Weights of a small transformer language model.
Size: 17 layers, width 256, 2 heads of 128, MLP 1024 squared leaky ReLU, vocabulary 569, 13.7M parameters.
Each number is 500 + 25 x the weight over its row's rms, rounded and kept within 0 to 999. Layers, rows and columns count from 0. Numbers have three digits each. The size before them is the row's rms in percent of the matrix's.

# o: layer 5 attention output (transposed), 256x256, rms 0.0595, rows 226-252, columns 0-255
# v: layer 5 attention value, 256x256, rms 0.0622, rows 227-253, columns 0-255
o226 106:492454515482536493498489513483476509496524501460474508519530478484471476457538515490496491489480457469534487500484518503565539448530489493521499505533491513509501521501486495462426536507489497485532526501489498519499472525500494507440520470484499540488497485466531478485540487509490504516473496551491523461522477477501516512497460504496508538496457509536540474474508482474535514478505469498460494515461485500469517495496529504515516489530523497465471498480535456533501473526475452502529523537502527537483491477510513481459502533502488435495493525498514468538511470485523468483532521512502525511494455515490483505487487543505510475458474460502511526479448484512493479529492525513473529497512456501467518559484529537520452532491475515481527444492479479458529508471518502
v227 097:436498500501518504495446494462527503546498545509486541496501503502524503499530534505510478501495497474481507492542482486549496523494511476493503559479510525526490475503466508499516478492458543457515511476534518477467477478531537501532506493469501533551517486466473519460483515504511495475503523498485505525475493534507458489544501423535522481481489514505473479466476487527501506504475505517466516497454496503518485487526461497510548510513486489444535512516483484518504472449461510484513491544491499521530504514458523531446496505475506531494466487513446503487516494487506510511450495564452486496540529509531515499458471505491529489492459491523457527521530492496495502501487537493541514463482529542515528507493491497506499479483511514539522545505497462486474471466505452
o227 096:470490505437506491507495497537511509533458530500489492458446507505477518521452497509464497513499532473512559487458520536470462524528474512491533477515498507519500493557492496475503493499499525505517457466491464493488468522490501494515526532527530547536521525537432474497491505516491496498444489499527528462485495516501492513504500504478513507468522545476484526508491525480498491483476441501456505503501487557516526493524484453495443560506505528497489519503481503478515508488450512487484476485470515490542484498480507494471469496493464556490509472453485487478482522502484520530496474523518485500558536510500529529500536476476464483478507512526497538513480450485531496479489518477506506477506504494508483491484426515469481496492479467516479526504484477503460494431509501
v228 108:496483497517499474486509501500520519509483487540522458487504566522494418467508432540471510532481446484511555491506484480525534483496500488500486509506507544438491510507479522485481511480504463538478473525511542499426507516493479490479498493503462502497500516502502514496543515497444525527507519524508467532471482480510505492532453466487501493478493512535509549510542484500517474484489512523496477505514479481512514502471516507527498507485507499464490510489500499500547510503497493479502487476508545509515490487499491524520495475498518479533492576511487495476479516516524501546477559555468498497481527479458509481558465505471532499495528469533481508508491458491534501468451490513506564503511505493537499487483485521466525510484502581495468518512507474471520508508510512
o228 105:486500543482518510522518482483510501509471551487512512477518501498557494485526472498465473486475481490484514474552476552503523496494456505522496487538477560450489515487475493433512511508502477536475486462498485484491479548471531469464494491510467503503479511487536489531505522470488482496463490508504473485488509495510507492505491474502510494482462501511536495523510522465487515562486491489451477487488547498508521515554531508534560562503524494498487548417526510519494509470471466477500535513505534512477474456504488466461459490514497475526487464521508490496477487505510523478473494503495464459515501527503516493479491471496474515512520478515523499535458542480498469487531517522513502518462506494510546501500515544416488528498504449494490479515475512475489522512496510
v229 101:495559508506481503483504546475529522499517528516548508464493462530500489531496463469485499513507485544485514482464518504472506521496484505512464532490517495493510511513509555522521473485452519505455505502504489521500508521501507527550509537498517491510501520519471533495436551490451460548473471486490525469474536466507502471517454455469525555535509501478516439490524523537458480531516513499519522502484504537524506510533547501518519487501474549506506510505492496476532529527478540520509517500497547501477491505508498504493521483475506540502501480503488519496531498489475457469499508484510476495503503486523491492519509514525539477476538511504472515498479420508535512499558512501493463432502484495487535563508480485514471513524550500474522506479515463481508504540515490
o229 098:543483523530525492501494499494512511478553550523533476470499481495506480559491492500499492507522475487527506514490473450520512545482466517490491480482493496545509533475505514501461494522514525569484506496526516480457511497513499496516473494531560472514509512477484532506500540516511489475500483474493512501541483499481511478525470514493496478546481534460486552474483566470513529507481504523497515525515454434518480505547495500450516501504493521488480444460533496490484476492519512536514486470497519471529510521501498512526504495455510521509508520543517450540553502510515525528470482478527508552519508506527484512540505466477523490497504510502505522574461482542518485450466527525468477476462500488500506497454458486486487505519515497521489543478508510516492471527500495
v230 099:492506491517480477506513501495525477500518531503497469490517516523539451485516515522487500500514505496482482523547510515504481532542478527525524512497514534520455459495502511495465522500538437521522494465509479511440456473491476517551495524495558551540504487520521536525516486504486522466515451531540471505485523499492491443502464480445449512510512488497546483516530503510499518493497494527508468488533518551535508483503530490494506521505484521557514492519486509480500523469536529500475521490545581532496527459517528524490507530475539478501549495489533517507569488511486493501498477503470505482483541473500469517526489495517510479528504523495488513511511496518515496474549504500511503501480475476495475532510497460510535466502491521544562510510493501535511491479449476
o230 103:507521484546460495520510475491476526468467505525574466493514476509499527523490505484477534468502472462484521516485537509491494531496479485498511500482488477498506515462496509491518510492525528546492523513526494517462497492502473504511443509493496523520506501499463536515543528456500499515469460538465488481487506472483504468509516473465476453508564539507469531511503485521503511553493472472549476486488507449539489504509499493491509558473506533489504524455511513454504553502493455560483489496491489495503492499516487439498513490521553533517518465480451510486523519498502496502499430493506497477506544483535478492510482552487517437531488567484476485518499510488497556496521482488508471492478488506518519488517463507498484460498486451472506501489538497525482500497484508
v231 099:534518489489468492508495514461535540502519463494501525499526536526501541538502506505453475509526551520548505494527521587462485502470447498516512474495474488491474514527489458468529520552464454467529490480467466449546528495462565488466446485494493492529498485493506513510484515560501513500502475503464471509534489477493500517535467464526532508473523496519497468523502522468492495513492491511468511545482491523472548497494480476482473501502504468495487494535477503477478492509486537481519491469503474511496522514537506449476493520508502478499452474516553500518529528509525511481478529468540471513490498511501459470492546475454464482494501513504467442492514454478519499497513507519497480502507499487469533471517500477487486502510525477498504510501483484511500530491490456
o231 099:545507471513530500492511526481505497487493468527505511541527480536500471579493495520530516516514528484510487557499507484525516531518503530476496530488498470502516518487513484548530479490486500466511486499502499502532546516521479528465526491506511511507502513534558530487528472503454496480565488452458532520512492492524490528504518500537490481549527504481488509488492491543510492489523485535484461509475506509471470506494456490495461525521508502507480484538472520486516513469514498514505547475484542496494488460502467501524513558515486449472494502447529512517504506478533487515556556525490507505480505515482458541475480503497457509500518535530494537529504511529490521517572488525492533460511499511520481507460537490497503474546562493545530522476520527527517491489483505
v232 111:492534527453478496499526531494501521529488518463550514479473522513512495538480502561468451530507474519504450500515509524484503495511567474473489514451551460509529513517505496474489470497471576516462477509517526495490485476522547478498498498460540521522490497500456484501510498448485489519507503515492530478459471532502488503510491494472489474498447511521537469477485447549515499492499461507501485485486500502497482510544535528500478505487481497530520519500495492494494482483515497512509482494490498508478512509517537480486493477547498475506504430521476518533487529499545513528427538498505541505490450549526541490481491522471513504495500514516490486504499451509489481499502517496521568559481503504488493493530540511461499499493507502512445462491506508472464508496530499
o232 113:520502476450478488539531511535483516488505493504486511526453504438512459495484541540523494520494448518515496471538497522458472485502465485504461483511508540518463482496494463481509429546524528517555451462479496497507450512498501535540493494509484486494526464476509498536503504513534496523458468497542524549509503491495462496531478481516496490566466474466512501509483514534548523451516479538539521494508461512516547497553494521496494450509489549461492488492517496516485532492494507480490529483493505506475456523484541493534471462521490509495501519489510495516484518487499495527451498531509510483484537542501503520491546472483490489490495511542463516527501496512522473485536497506512478482528474548457480507495514532472490527484495503478497486507474505509505474528517520
v233 108:563515524516532508527493529511534514484470535524461501518544529520507473508507503526514501502480529470508506511477510526479515545466494513504524492526460470486505449508463547558580506490485493535482503525471461509451488478514453507508479521507495488520497504506528530514510479583507508513524531513516460493515500517480520473508516499453518489522494491501530521519535512483499491505516476512502475490572476488499507481519495485458533501488506490489449482476509496497501517514506521507563453481509505502498506508490508511510519530497476458534517459521507447498492495479502490507533556538495472518498434489478498498509561488495495471498514485492498474496491511476514529475546533512515445531471458530481497496471480493496519487486520524451494507504546487497492510530559484
o233 108:517507550489514520499472496437493541486506535480484516503556514512498468564507494508483514458477518518491495495475519525535507508526522523487514551501473508452521528505520497496529507441492465531437560533506501471531508509465508485493522534502531482496531479505485482502503518445497556495527491505493531555492491500494532442484488508500455497530505535513521499485503490553493486525503485492504500557505528468495470498483506537517518502516480484505504516585516512507505495492544470495491506499474535472486528477512506476482526544514492479530523484508515466507500457537501478513480530531483526479522528489472513478517465513500520510548511497523499471560521519530474496467505480510493521516494500499536491547484505534470509482452524475448487514503500544526478481514494523
v234 103:513517521539487508485514551484481475507499519532497567486529483502553520463474528453534477530507521538514518506505516440515524516491500497490445508463480494551481471484505497500533525535503489497457503469530485498475481527461492526506510505512512544494527480493486465505526462466526509496526503502532487520515497521447515463538465524532490493496473526505483499491526454458536498568521455496499460488490470491486474503486536475517528495506533511484522522526545512490535486479509501549481514506491496494464538526537495505520518541530477525487507502484504471496460482503513533541520517469518499508526540501448513507489451503474439493497516444517489503473506503475521498488495461529475500482476475494492521491489534508467518445492485536526547498502485497478471521474477503
o234 106:489506486526496503502520517518498476506441456462513505507510483490502515485445505482502504485507558505480468488500514492481518458475502507500481511493520503510477519481518508496489489510492508464490526531449441503518481527520487489541493501467541493435523479520475482521506496474466510483487499492485495527540543483483542497552489494482469491476491512502506445527521488476499492502519469475505488507533473496536488507467541521507455492465516512456465472462489503501517482501520496520480481510468537481520487512523474512433472510489546507473513552541485513549493494497469516474471517546535531501560512487500509501524492498478464493528489498535464479481548508511510515478540493506476487504478501522493529458485536507528446449500481532503442464515507484481482472446464440
v235 094:536460493515516509481489520477494516489493551450482448500496534531498509485510478495539479490526499526491505507561496502491512471497518476470522515512524495488515495508507501481485497540479479496525517506520486475487550511513490458522498433418500478487467495499506503542503506485469472516471518537516501507490509572526549477451483544438495556521519498513517469479538467533527500535531519496494494526512482532512521524547471493501501507497494540444537511500505507484513485570532465507499505499484465492501522480486501491516517481523519504499513504507497473515476477449509464475496511472507490492521504477519485481557506497522481508495503497519470488511467503465502479526517480473471521475512515471477455484469459486505577473527532481450513503476526530491528492506480529
o235 092:556517523504468485471485476482543495479508494501478524495496544532517445520521495526526518496493478538518509509526498480482473509530516475535509544471501522470511485473461515478515511499509495504505469537467540499517480480533550469504492477545506498457489532503503508513508468499497557486526524498528532473491509507492504473472506488512503515511514503513523520484524529493490494490532498530476479502525508489493495491514499500438473558508447502486528491505505499500511525492483482502515463455528486493496439540478493495536520488517486494526509547539525451518479504472520539452493482477492535518498479460540505518462524451519478475501484475457503481479481497527558501477489469530467487492472471511501501458510559439474454526512508517463462463494555522462517476472479517
v236 100:543466491493521497496489489495496521483478518475521503540512481512478523505479495510491494534515491461522489513481527492482525504515509476490463490464498466484481512502501465501519470525519499501475506501499483447521508572456499561552518478525505465497499464494495492506508523508511484546468542500505448491546470519512518454517485531525557517488542525527507516465551483485472484523525493551489483522459484469472471527515490485489510490474503463476478531542583479500522465550515474481480519512498482476534509502482507486518495479549497527485505496499470506532433532462509498513482514491525498478503494541500522534488507516545458492519529511491464473510502466467492498516531505508511502498510524446452462484551495494507474506484488534506504512541486491502531525449471481
o236 095:507474453464520476493554502504508490475525499497458510532531497539474505483484499493464461522509543498488487514505474490469549500545512498508472568519478476535502499531523506511482483481492492506492529512485506458507508474540517512528479482503521516477504514486552481519512491484509481516460497469561477519466523473518529509495512495476493539481483497499533493475513546494487519471535492530513533482459523479492495494468517522481491514485483554500464469536561540528525463460468513476490513517529499482530482508522473538514526466466531446483500535517532556525459490482503524475491560502500506488487516492495485494501521492516476525536502480544490495467493465501531536468517541557438488529467506526474488477515548481512496502534520489473496477501511528479513504486477499
v237 100:526468491503509524503514467507502483551492529514487479500514466472480545506511505475530464532533501558514481455487537540486536466498482470498496514537489494532457516469518492520504453466533560485503473509453511515505520464440509487503500508489506526509471499516566472537524465449510450505489497495514441483492468484497494478501522527517483540517496492511530497528496466458477476518488511520496490487510507496485515502532518489488506490514505511478510512493472456480503506481503487495503524481478472452473517512450532492489517525563496500528503541499467518505496541472528499527458500475477470515493556498480536531504492506485468551485486535524498499488474509495517527536519522563449480477515559507513514482532540493533500504520492484484487485468461533505482522522528493
o237 095:461451504519473534543505514482499519520545520488455488505486519499501470501464514477542499454493517477560466492514476496473478510527513500534507466494527470515498498509483455518501484547524502437468515482465457478500516497498465493510552454506505494490487509500464502498497446497514466501544513523516480493515506482504518491509537511554500573506465497533501498498498500521478489487485526493520547507500504513505511541477493502485524504503491486481521498505502501510476518456536492531482513476473470494477498489508503473537481481491496449508506509517437504486500487451461511494509489460516478543505500505535515465480532462541489480486488531504478489493581486535502495518519492552491498513523492480431525481475520487487470530508567494478491495479531481469525510475460446
v238 095:490507541494497508508501520534481465522473523465464509531527504482552500488493509477435543499449506468479487503454528508552459510472530507500450509514513473540506527500507486469484484516491566493513502502496479458508471515512509479509528512541469461498496482498502542471533523486480498534537493505518500500552517523511519502502538524474473523494457514488515481462476526482462492517514491522562486509527503499549499512512525495510490516498491555522498498538472477465447520532481502497491478529508535527504487489464494524476463480460540489502470437499513509459509510518491520503542509508507493521489520528517490470493528489493487491498497504521495488503470543495485518497504519495535473451485516503494532455497465539459499463460465482503479455453439471531482491480498507
o238 094:525484455519504464475475520525505479506459551500458510509494491503484487480510524514476506507518533523465507513435529506511520484474490514505484530529543480484507537523518512461523543528504483518477510530483544508493476500487470488511510510502525493458551486502498536482533505530495523505507504526484537509516506524536480466543512505519446481507494555504518467511506505499488508448563519489517479500457478499522504483537456489534508466547516480453478504560520495515496498520549506512575534527493478521471509488482529514519484534491554532539509493515549492503517486486506485468509521514539489518484469515530512510475537503497492515500479532489497487517454514488515544554474505492522484508536517485474525471465444491533478471487470494490519483502494514506492514555536508
v239 106:493447489491535534514496491499474551507499478474462511499493500518515489489521521500424503512524507486511489459518508533505498503527536525492511489557562468504505491469468475522479494505506531491504498502531511470466479507499493505488519504507509473520456498546470494479482441478482508516508476468483479510477494510489501495493526494541514485483543542452515511505499513439558500488519480489531500479455506446500498510558488521530473516513472479498464495474504530466506503477457498494487498499524512480507506454482544501537484533510537474487481462490480465505476495472516505491509511536509479473515523450506561501489572508511506522559499501488467557520520499470495493509494504522517521544548469469504526452480463495494518506545522464470502487476454513504493490515485499
o239 103:497468518423540514501492475502466523522495535516538510506480535529490507508494484503498496527536542512499499482498483517497499555513485555497503477497507485526489491492500512493494519508493472531513519495535526531517493501523476499519517440471515483486480553505494520517491468485510525537498493503568487481479484442523515527497511468537526555510514524537496508525498479518521514486508458467510467475450507511490467513553512533494480540563520487489492521530492510488462460493520490476519490491500532508495471518425489515527461494494523520497514477516477524504457458462545502488525478534481516474492548449509530461488505509512514477482502462488509497500536434496523454504530515510527497510562495497485482501538478511495510463494523543475505516517511521505532493544514494
v240 111:536487533475501511486518511452488515483455485471516514502495533521493522509476473554518540459511499527548481523524468473482507526477514499509478524456525460489500547519562533442488510562507466494518500521502508485457533546476498498542513487553504502457503507520514551530490494525510512506485483505477459504519479493524479471525464524530508497492476480524468468512519465492504512537507543483494507526513497535484485543517443522550520515492492513484528483531475534503523509520468479512518485474486474515549514505478480499483511520539474499526457529465492466477461475477545486530507528494529470494523484508558518534488460507542524499480527489511520489489514456499485487508468485508519551519513515445504535495535517502513519494485497456487510494496494489534498517506522488
o240 107:513507479519501504519516484527507459533506470507503504516530496462478462497511481521535463523507506543495530484532501479487499494497487552518464471496518515460487474520513527463500479526500463507500464522504496462513492459509550494547484515515505496471535537531577468462516478512502506501509464456555474521470519517515500492526511502580497503460512503534503512479479560450526500485508478531509501475459524517516558511484514486507483480447489498490512469464507526495492494536477529480528505481489531448498502524480463486526499519510494488519474513522535495472456509509536522489513548518459505495503482509509504531523491504502485507533534499492487540545464533465505486498520498532463507511462500521505487514490542452455504490498526448503476462485533479489496511484516450
v241 102:527512487524507526492527507464469430488508505497523515568497458508517533516502461518527442462552469542523530500461501534499501498490477483478532487545497493527502494522515494430519465460498482497476489514479506463476495477505538500480501543514509514484517491512509545536449494466514501505481471518502519497502486483484488507497515476535504488466470486523497498508493464462493484510493502491491503492557505467475493536531480505480486509484530510503446519491483458468487485456490492517527478484448484498454513496504486468473500505493486487485470526490519508525510529555481513508478515485547463499493466483473512496495541520527498514524532517463525492520521476466497492492488468524458481557552521467512537490516557498443499487507525484525504457488547537528501507492513464
o241 096:508489483507518561532519550493486544526537497517510497554474520474503463519480466469519454510512491496510472512533516496470478521482505519475488468480490510493467499463496546520492484542520545468523524511477477506497525530490470491507509472511540480485479517500548494491530467504468496472529533508516473549501497505500487514468494476527485479526491486498484515484473503559457486517514520482495553504524486526501467521458479517528498496513500470494493468504446476494492525519508518482514532499449472483460504494497477467574493478504496515498493507471491499522514498576506484509497550535489504508514470515519489473465511477475467526510515556500498509538550469494461483524548474522488489495498472521451501477492581461480486507488526507517506494459479506510509516544466478
v242 101:473500491474507495509462483509476475427448439496533511443449500510501487483525510571496505473523471492436473507524473479482507479522539496504526502493502522490475531502495507508506459453471452481518510491520458526485523484513519514489480515468498547532534514494495474456489485533532529497493474528507501504505543476495513476489505519472491489499539494484489475545518492463478520533479506458504507501526537554554512485452494496508468493503484483502521518507486511467501497559502473497474505513509501511492517519536508499491491498449539504493510516477492489503474443515495493488529458588501509514520519459499470497464462503473477491531528515510505539497487470504477498493490513469486541511486498495519505473522515498486486502481518487577525470519531505511501511455514472
o242 105:554481522468475495498512498527496494520487414505508454516478501487496489469487523495474523519536513480494544503506477524491480517500458505513521472473477538502484472474487477471509528507485537476536509532540473514473517535470505536484481503480491516537523527506516547489483501465522515524495519486499487505515472464508478505497491492437555463505528518518519522523510483512565508503444526533488512484481520507530508434466489469540511480474520521549505479433441488469523532547465545519482491511542491480499495496503504475483472482545528498531537476489528511462488479517496526469527459514480485439501496490486485483493506517499489473536508508481502516470457494530488505523472477509537510478469502503526486466496457484533522495478474491514495469503499490538484490496503491
v243 099:522488541535519497494540480518519509552482543503551454492540528522524500479507478498514488479542475508535459469516479474474497519479449474501494503479487479453510529491465517511549448477513474441527509525504497524512507516489511472484513534483553499484479529506510502513530519484498492467505513497522518478500485526486526491541536485512510516512520513532482508514561483517474508518489525503477533514479476457471496521535525501498496488510495498493554507463584469524442494491547479509524501553502519506552513500503492518531461478521471463521505460553553499497548507492483527501508508508470492501468462509476499508511498523540556523507483480503505475529504498510502510498520518498468472535466493517452488498512492505541464486486471509515470518513483525468462511510520494
o243 094:465505475507516500544507450499474496458511554488496550503511532502510521470509521515494483473441466505529498505463494508473480497531488502465491498517496530563489518526498488524490473486517501494450440435484493462509473460510509533520498542527471559500543447470495464493508483509495556484473522528505509523473480530498531515485517500500504517498457503519509497464475495489487480508479545484493532503508504512488487527507505532449510524464518524505551481498477514517510479476465530541475519506457475461533499467503480499458515500479515441506508545517480463500530469508519505493475506506476546498523464525503492463520516533519535490504486492508520502527516515526505479448532506497505478524474472527462459517514510544483478530494506497488507533506467515530504517474519552
v244 102:511468516550456516481515499471530472481507528510474498504544526484521519487494570500546488503475513527487542495493523471455527508526477493508508525499500489487482504521490494492484521525536477487482445495479480483462497467530496420540501513500461525545522515484502509538515559488519497436501490553496501509487497520491485521527495509512502520499539533494522531532491469507533492472524471537507445486510513478473526493477485483494526504496486504475521511500520478506493473482478476479566551481483473486500517515503496508492463508514504504507505493470498434470555492534535456532521503466495464507481481553469499521539525489497483506529510478504466507498472501520483540539517516502493562534500534497518502493520483506485502496478499542517501483487423534509489479501486466
o244 105:485474486536485496490520509502449500494456519457521498480491482520523493504472492504545514483498481500497500481501522543490530467490533485513497527508473493533520532503474500504541491482482495495474486526446465491501503523500501416513487486506479520472490516527479495453532475449491514465452483497524521514515498542537521543501522455539522509482529534520524472484516514538466544490513508489494517513526539510502510517510488485515465502498453496527527535506480498540458576499458489454538520494508497496507492475495475500490492520514555458509472499502466510496470494507513481518455486476510509524507493537460485539505504492532468467509518510515472508495509552495517558501524482547532521490501521526539492417492483539476497499484524466490475465509463505466486496480476476
v245 093:491542499446495516482502524486446554438509490499436474532503512468514507513530479521540514485489513524528493529528491535529513504490477499498514503480485567517491495496462500471503534503522513522480492512505502461481472513502499511519530507520513497517434529520493513534549485467521527491521507509520464498484481489502508511529459482487528475485502503531532506507507509466542500493506519508509494495518483473447504534472502478493554509516484511460478507457465547464520499510492470498503461489467539508469492491528541507494525515526508472514479507500517448471490513560494532505531513509448527496483481541511506517525506489469511555510515532494569456521506484487530485518498496484526482480472561488551493511497534481509517472523551484494462489527522460532469519504497492
o245 095:491503494493492505522510509479527538562542492502468529521495471512508474509521473496516480482495493499474520471552548521503497503478546513483515484527486497469540497486513541463491516531511512480509506480496482511513463489517498461496496485508474478473521514530517512521519487473450548498534482529510483475546514499545538480498510491526485508503476493537512481529521457498534514486530495483490487526502500493513541494496492513528514524518455474487537497505464489518532522486533481458485544463494552507455482511507507477491510519524432504517492484459522468474487522498538502494486481496476484503503531513504511466511462482470475489525501482459496450500500514427484506506522442513519480527481489476483499587515516499467494535529513461480429479492489474530527497465451549
v246 099:498494490479474511520482521481475532471499505548486526492544451482443516529510504474545475515496556487464509489520523508500509435511563533518470499496530522538497487507497493469499505514529552506469490493502527544458514484500461492503540492560490531494499517510452465540519529459502513479483489516497491497489539482499516504525544495575464533495533480522518520495477498513534531472515527535504499500477470494501517497480476485492536491487452551473495529471506513503487516515473495494504512527524489493486511499517491495497510508496495479540552507459494520497549508501447476473514475460505460506516459483553523488499492498421514491510504525469476475495523490496490479488492488550505491434502524482510521513497449469531486495503503488490462487477491505540528502479514493
o246 096:469527517523502484491500471484503497506519500500516487500539461489553489508495493450504529507472524492519490503508536469462519464495539569484532490478490487517487528510529472521511532494504487537514463489490529514492499505501463443528507499545540514486500520482487518491514466504495514429520520499547529487484474468515495512500529491501509542445489493562511510518546527544527528477523510518523491492506478515510501483513515508486506457510484473489472472466490464509473548530528489463547495471547535494459499471511494569492509499506441527474508512498501499472530529503504504486480469500507471529496529499479515504534501496481496483508510516475524487459509503476542540502495481550501474513534542441516512524539484503541503479533527456489464542515479498461528495466478486
v247 105:504504520518491493483531507499454559491497531493474511507496452476511490458505479483511493494507519479484547525479491483468518505534484552485504515585535470493500494549443470517543538487499525499529486478500504567460532506497493527489509515485487504472467495522494500559534466485514502468477482483484520496509495494489538514495464470504492504510486490491498532487472537495517441505471492470505473489501528461510469517502455485489524494497502512497464508484486498490494484530531478491499520501475489488517507535513564502479525442547516460495469461458509468483495530513492512480503517498489465493513514446447477503548506493520511540493533483486513527477461530509505470484479492495494467506474542483538503501450471497474519473472488487448476509508476507448477451505529522
o247 097:492481534518507495530452519473466497501484521461471503472484515499506469497526450462486508487467499537477467515481544482524495518511531523507505426502468502514529526493483527512513528494510479475486484476479448506519482503559519477445522477494485484460511508532466525515521502495487521478506534488492477495518476453465519526479518517561482549505519499478511467482480467510518498533500507483442532520478494535482511546534460487485511540528483499493472545507483482553473499511525484479548494503511522505505506546487523491499486486530505482540504520514516499512512475541531483459512490535526488549530505489490492476500477462509505505502465440482522441485506496465493510510454498528512497547508508540517509466533471473495457525495509534469492525498471483497450505475474507
v248 110:446514503420538481509502560466496489548516526502481502530434476497512474526478484488494463446478508472517506448513534549494482519511519512486464490482506466516484503469478489529525482484474526509539491513504480513461476511531515498503492486467481502535476466502474521479537517516572556499497485467531482480482473489512459439511538504528500480505498526488525472520555498523497506501492526480498518513520495462501475490482539484465520511506480480506498505478505496483543497499533480500501513484503540504503538492496489527545490518512479509486470443506513487514510510513522532516488515470497492502489501499548523504488521515459473485501472503529492518512499518514484493512493461510466522579475546515451539492480423496510483528518504508478532482519506478470494530527504500
o248 101:486521484489501483470476526497494523538499506494499550510465497514516513470505514499477495498485562522505495467500491515500520529480453535447489498512510456515531471490499507508485454467494504516501487517501506490460439484487497559518478487488544480478547459492486500553452514491477472508499517501508493477490521445534505495548499519495518486538539487468474498489538464547481530464492483501486470484454496512512468506540499507505519470503470511485499526543524509494441478490508512471466534488493465470496497535501484508525484516499473530474549523486516479525498499524530540511470510484482528518449530482507515476504529519522482462498553478511528497545560519548484472480529514471524516533521511513488468476503491535486513517465535484498476448487487496539469476475477533
v249 102:458471508536520491511514523471495556532504492464503503496500512492484485511493528533458489464469510535519489505530531511517490528410526514518488518498524469492481481482528518534480529462462485441520517536494484504526510515483518487521484513540523508485472521482544473487518518464513519474521502484490519490511501521497500413480491497494477526489494477521524476534511527526527530526511496514541504530512486482534529507529470484517501521509492527480548504486529509501504479471513482518533496509542537484494482492521473554487507518534477537473510479500506473527513524510537494493485484449492509503459445529478550541493494468492539518470488471498499481542525499491484536546537481485547447542492490543486472520496491498522519510471486504455473527535495467528479522519479495
o249 097:493510493511503507497535499494491511478494495482487529495516524506497480530536526542554542448456495517483516504484557518444521454512500495470459556498532453522544479504536506460504470475535486506452472501526467505492491448466517495537475509507503493506511519471504504496482490525460512486500469482512537465505541552489528488485504464504480459505484497511500529462504491516503496481492456470528465510489500469512488510518502527491523531486515517460506502539482521486531476482503516523511462533509459479492511549484468547486501487530518493498548526502441462476527546437481486567464509513491516496513511509496504472541522546461507482489534465489479522498498549530527497496523562496474511514475474505481470546486505503490528502501493496513481511519490497504502493492530515
v250 097:478514497449474497520501523500546479429473471493546555516512476506474491505489497482453530463516504486458523485504502494489516481463493527515482502465524500576516497454497488473470509518462496509481499490492455522494515421508512453490529497472520519534497542489514509518518463502496446500532444486490488479484510505486525459511495518493506501508538513474514458496488519476515492518531491527509463512478501475534488495474479525521507498518511516476516516486472496507523479505517495549522503532499525513477512535497525525484490487546525516481511509501485550476541486507509540495499435491526484526491489504516541508526483472497480480458531524502530492514466538492474539483517547512522507477463521501507528476490527546513503509535432502473495468424509482502506511467492499
o250 102:516506486476475472503511488542473460445513449477505501482538524509509467489489539544546544511532517508490485494542491459487490490471512527505501527463539485487537557494519423453482533543454496525513513488491494519459535503453513495524516500498518475542518477498512514511497519508517516476545510507487544500547483505460512514506506502509503539472510531479494521494532486470537526487535508488489490487492528494555483462455483516474496443474513492475469448483531459546497497534503534486532481492505503518478466515512511507509459461508486488465505513476504498533526508478522453506480491499521521519476516469497509487535511489505497476524506544471486517482480517533525509523543531487507514513520477492487524460514429488506444496498478485492495513498493514531483470497493463
v251 109:501547524505492507518497502493512487543501479517505492454525566527498505485507445493525479517454481527490521481478514500492484509494493515489481537509447478466493522476497542488520522505483534518490495520466527505512516513508529502459503492497488505507454537478478479537533530503499489475475497432550480501483522465501484519487543480517530515476501549476483472468530493493514529458505507515524490516485485450486486463521480506501486514521519450488514471533527500465486457459479493503421505536538520503497521484463454489498493521484508500514555517532514498515513482482465439486480477532488477499478473478519511527517536492528509493474507492498538500484491528469520512452493462523521519550525498499548482511478533528499489486437541494444484490469470489508513511523479531
o251 109:470533512522523497520500499510537484499532511487534492464534538510527507531508507437494437494491469459506505492579518491489512521513448518520459515461495474490468495503486482490524492503485472496454517476479542508517496492454469512499465489501470528497510501495500483527504515520485467485496523506462508467552492545524512498495512505543513526493490490516499485530588511484498512529518494456465477521546526501478479485518509493441530492539518486473515480510521544505512492522442465457535512513515505479538525508502491536514511511490494535517523516469492461516444443515464516524504509498535475502486499504481535496505502518500491495483497448526490489498488516500500444473543522537512523512507493479509518501480517524494488502467557549495482514502500531479506503553536530
v252 105:481510478489507499486530487497543489492511503516537448524496545533490496540506478548486493525509502508451461527484511536485484516533482516474522497463531486488498499464511500498484493463510503496552500516505488471483512505541527525514507518528559481549555479511480512516452503530506477480485477531511490487443492504513500514543478469495499466508480464498535523485511492509474512516498494485482506480525507504464518532502504517503482506501491498536566494501489497491502514476508500504473515506488511534495522483438528514503517530469510521475446535487494525540479503506494458535523531596470495501458529484528552500501501516560476509500501508515459520495471502497508537486522473481519507460489457505517532500533493481494439501508494415535470524499521495543538515490498496
o252 099:506465494479496511505523514538504509518480538512516489498502470476467488549493520476493454534512467458480512508489443521482431526500460519545496458498542509483439491503484476488470487481518556524534512509527534503489492485481479544477431476505508512554483492501493521507501513497519489525476470498534504513485479518504481493489502474534523459516529540513486495496477515511473484464482463488508497500494534461504476505492496469535495498494467495548526469459529505481499507489497501520508532460475501487538486529496454464539484477487535510521455502508492529501510486548492523510519499496483478482447497508515502512465502502472552469494519516536483513507477467526493501476522493470455514503533474491525506536500442468480472467480519439489562463481513488549496507513499533
v253 103:486470494484481489495470513492507515495522540466518458482509507522507450517527489533471480527489539474507494493495544512488501514494502520465501506458520478460523487518490448473473499504483523497473506485477428505427475528505484528525484487454517554503508534488540509514488514479496534488517500478479513506506467466478492488522551509518473483516497492528460541531542485509534513544498472487499478474562499534473508464520509499502494502492465511441484495506488554461483546533518495504501498498500444475484497476508512504489517515532544475520503464499516469523488469449523526500489498504516508503517526513512466462500470492479438501536467555515456460516495497512498524495544502525506537511472525545469497501526483474516511510485489503520453516514454486521454530494517516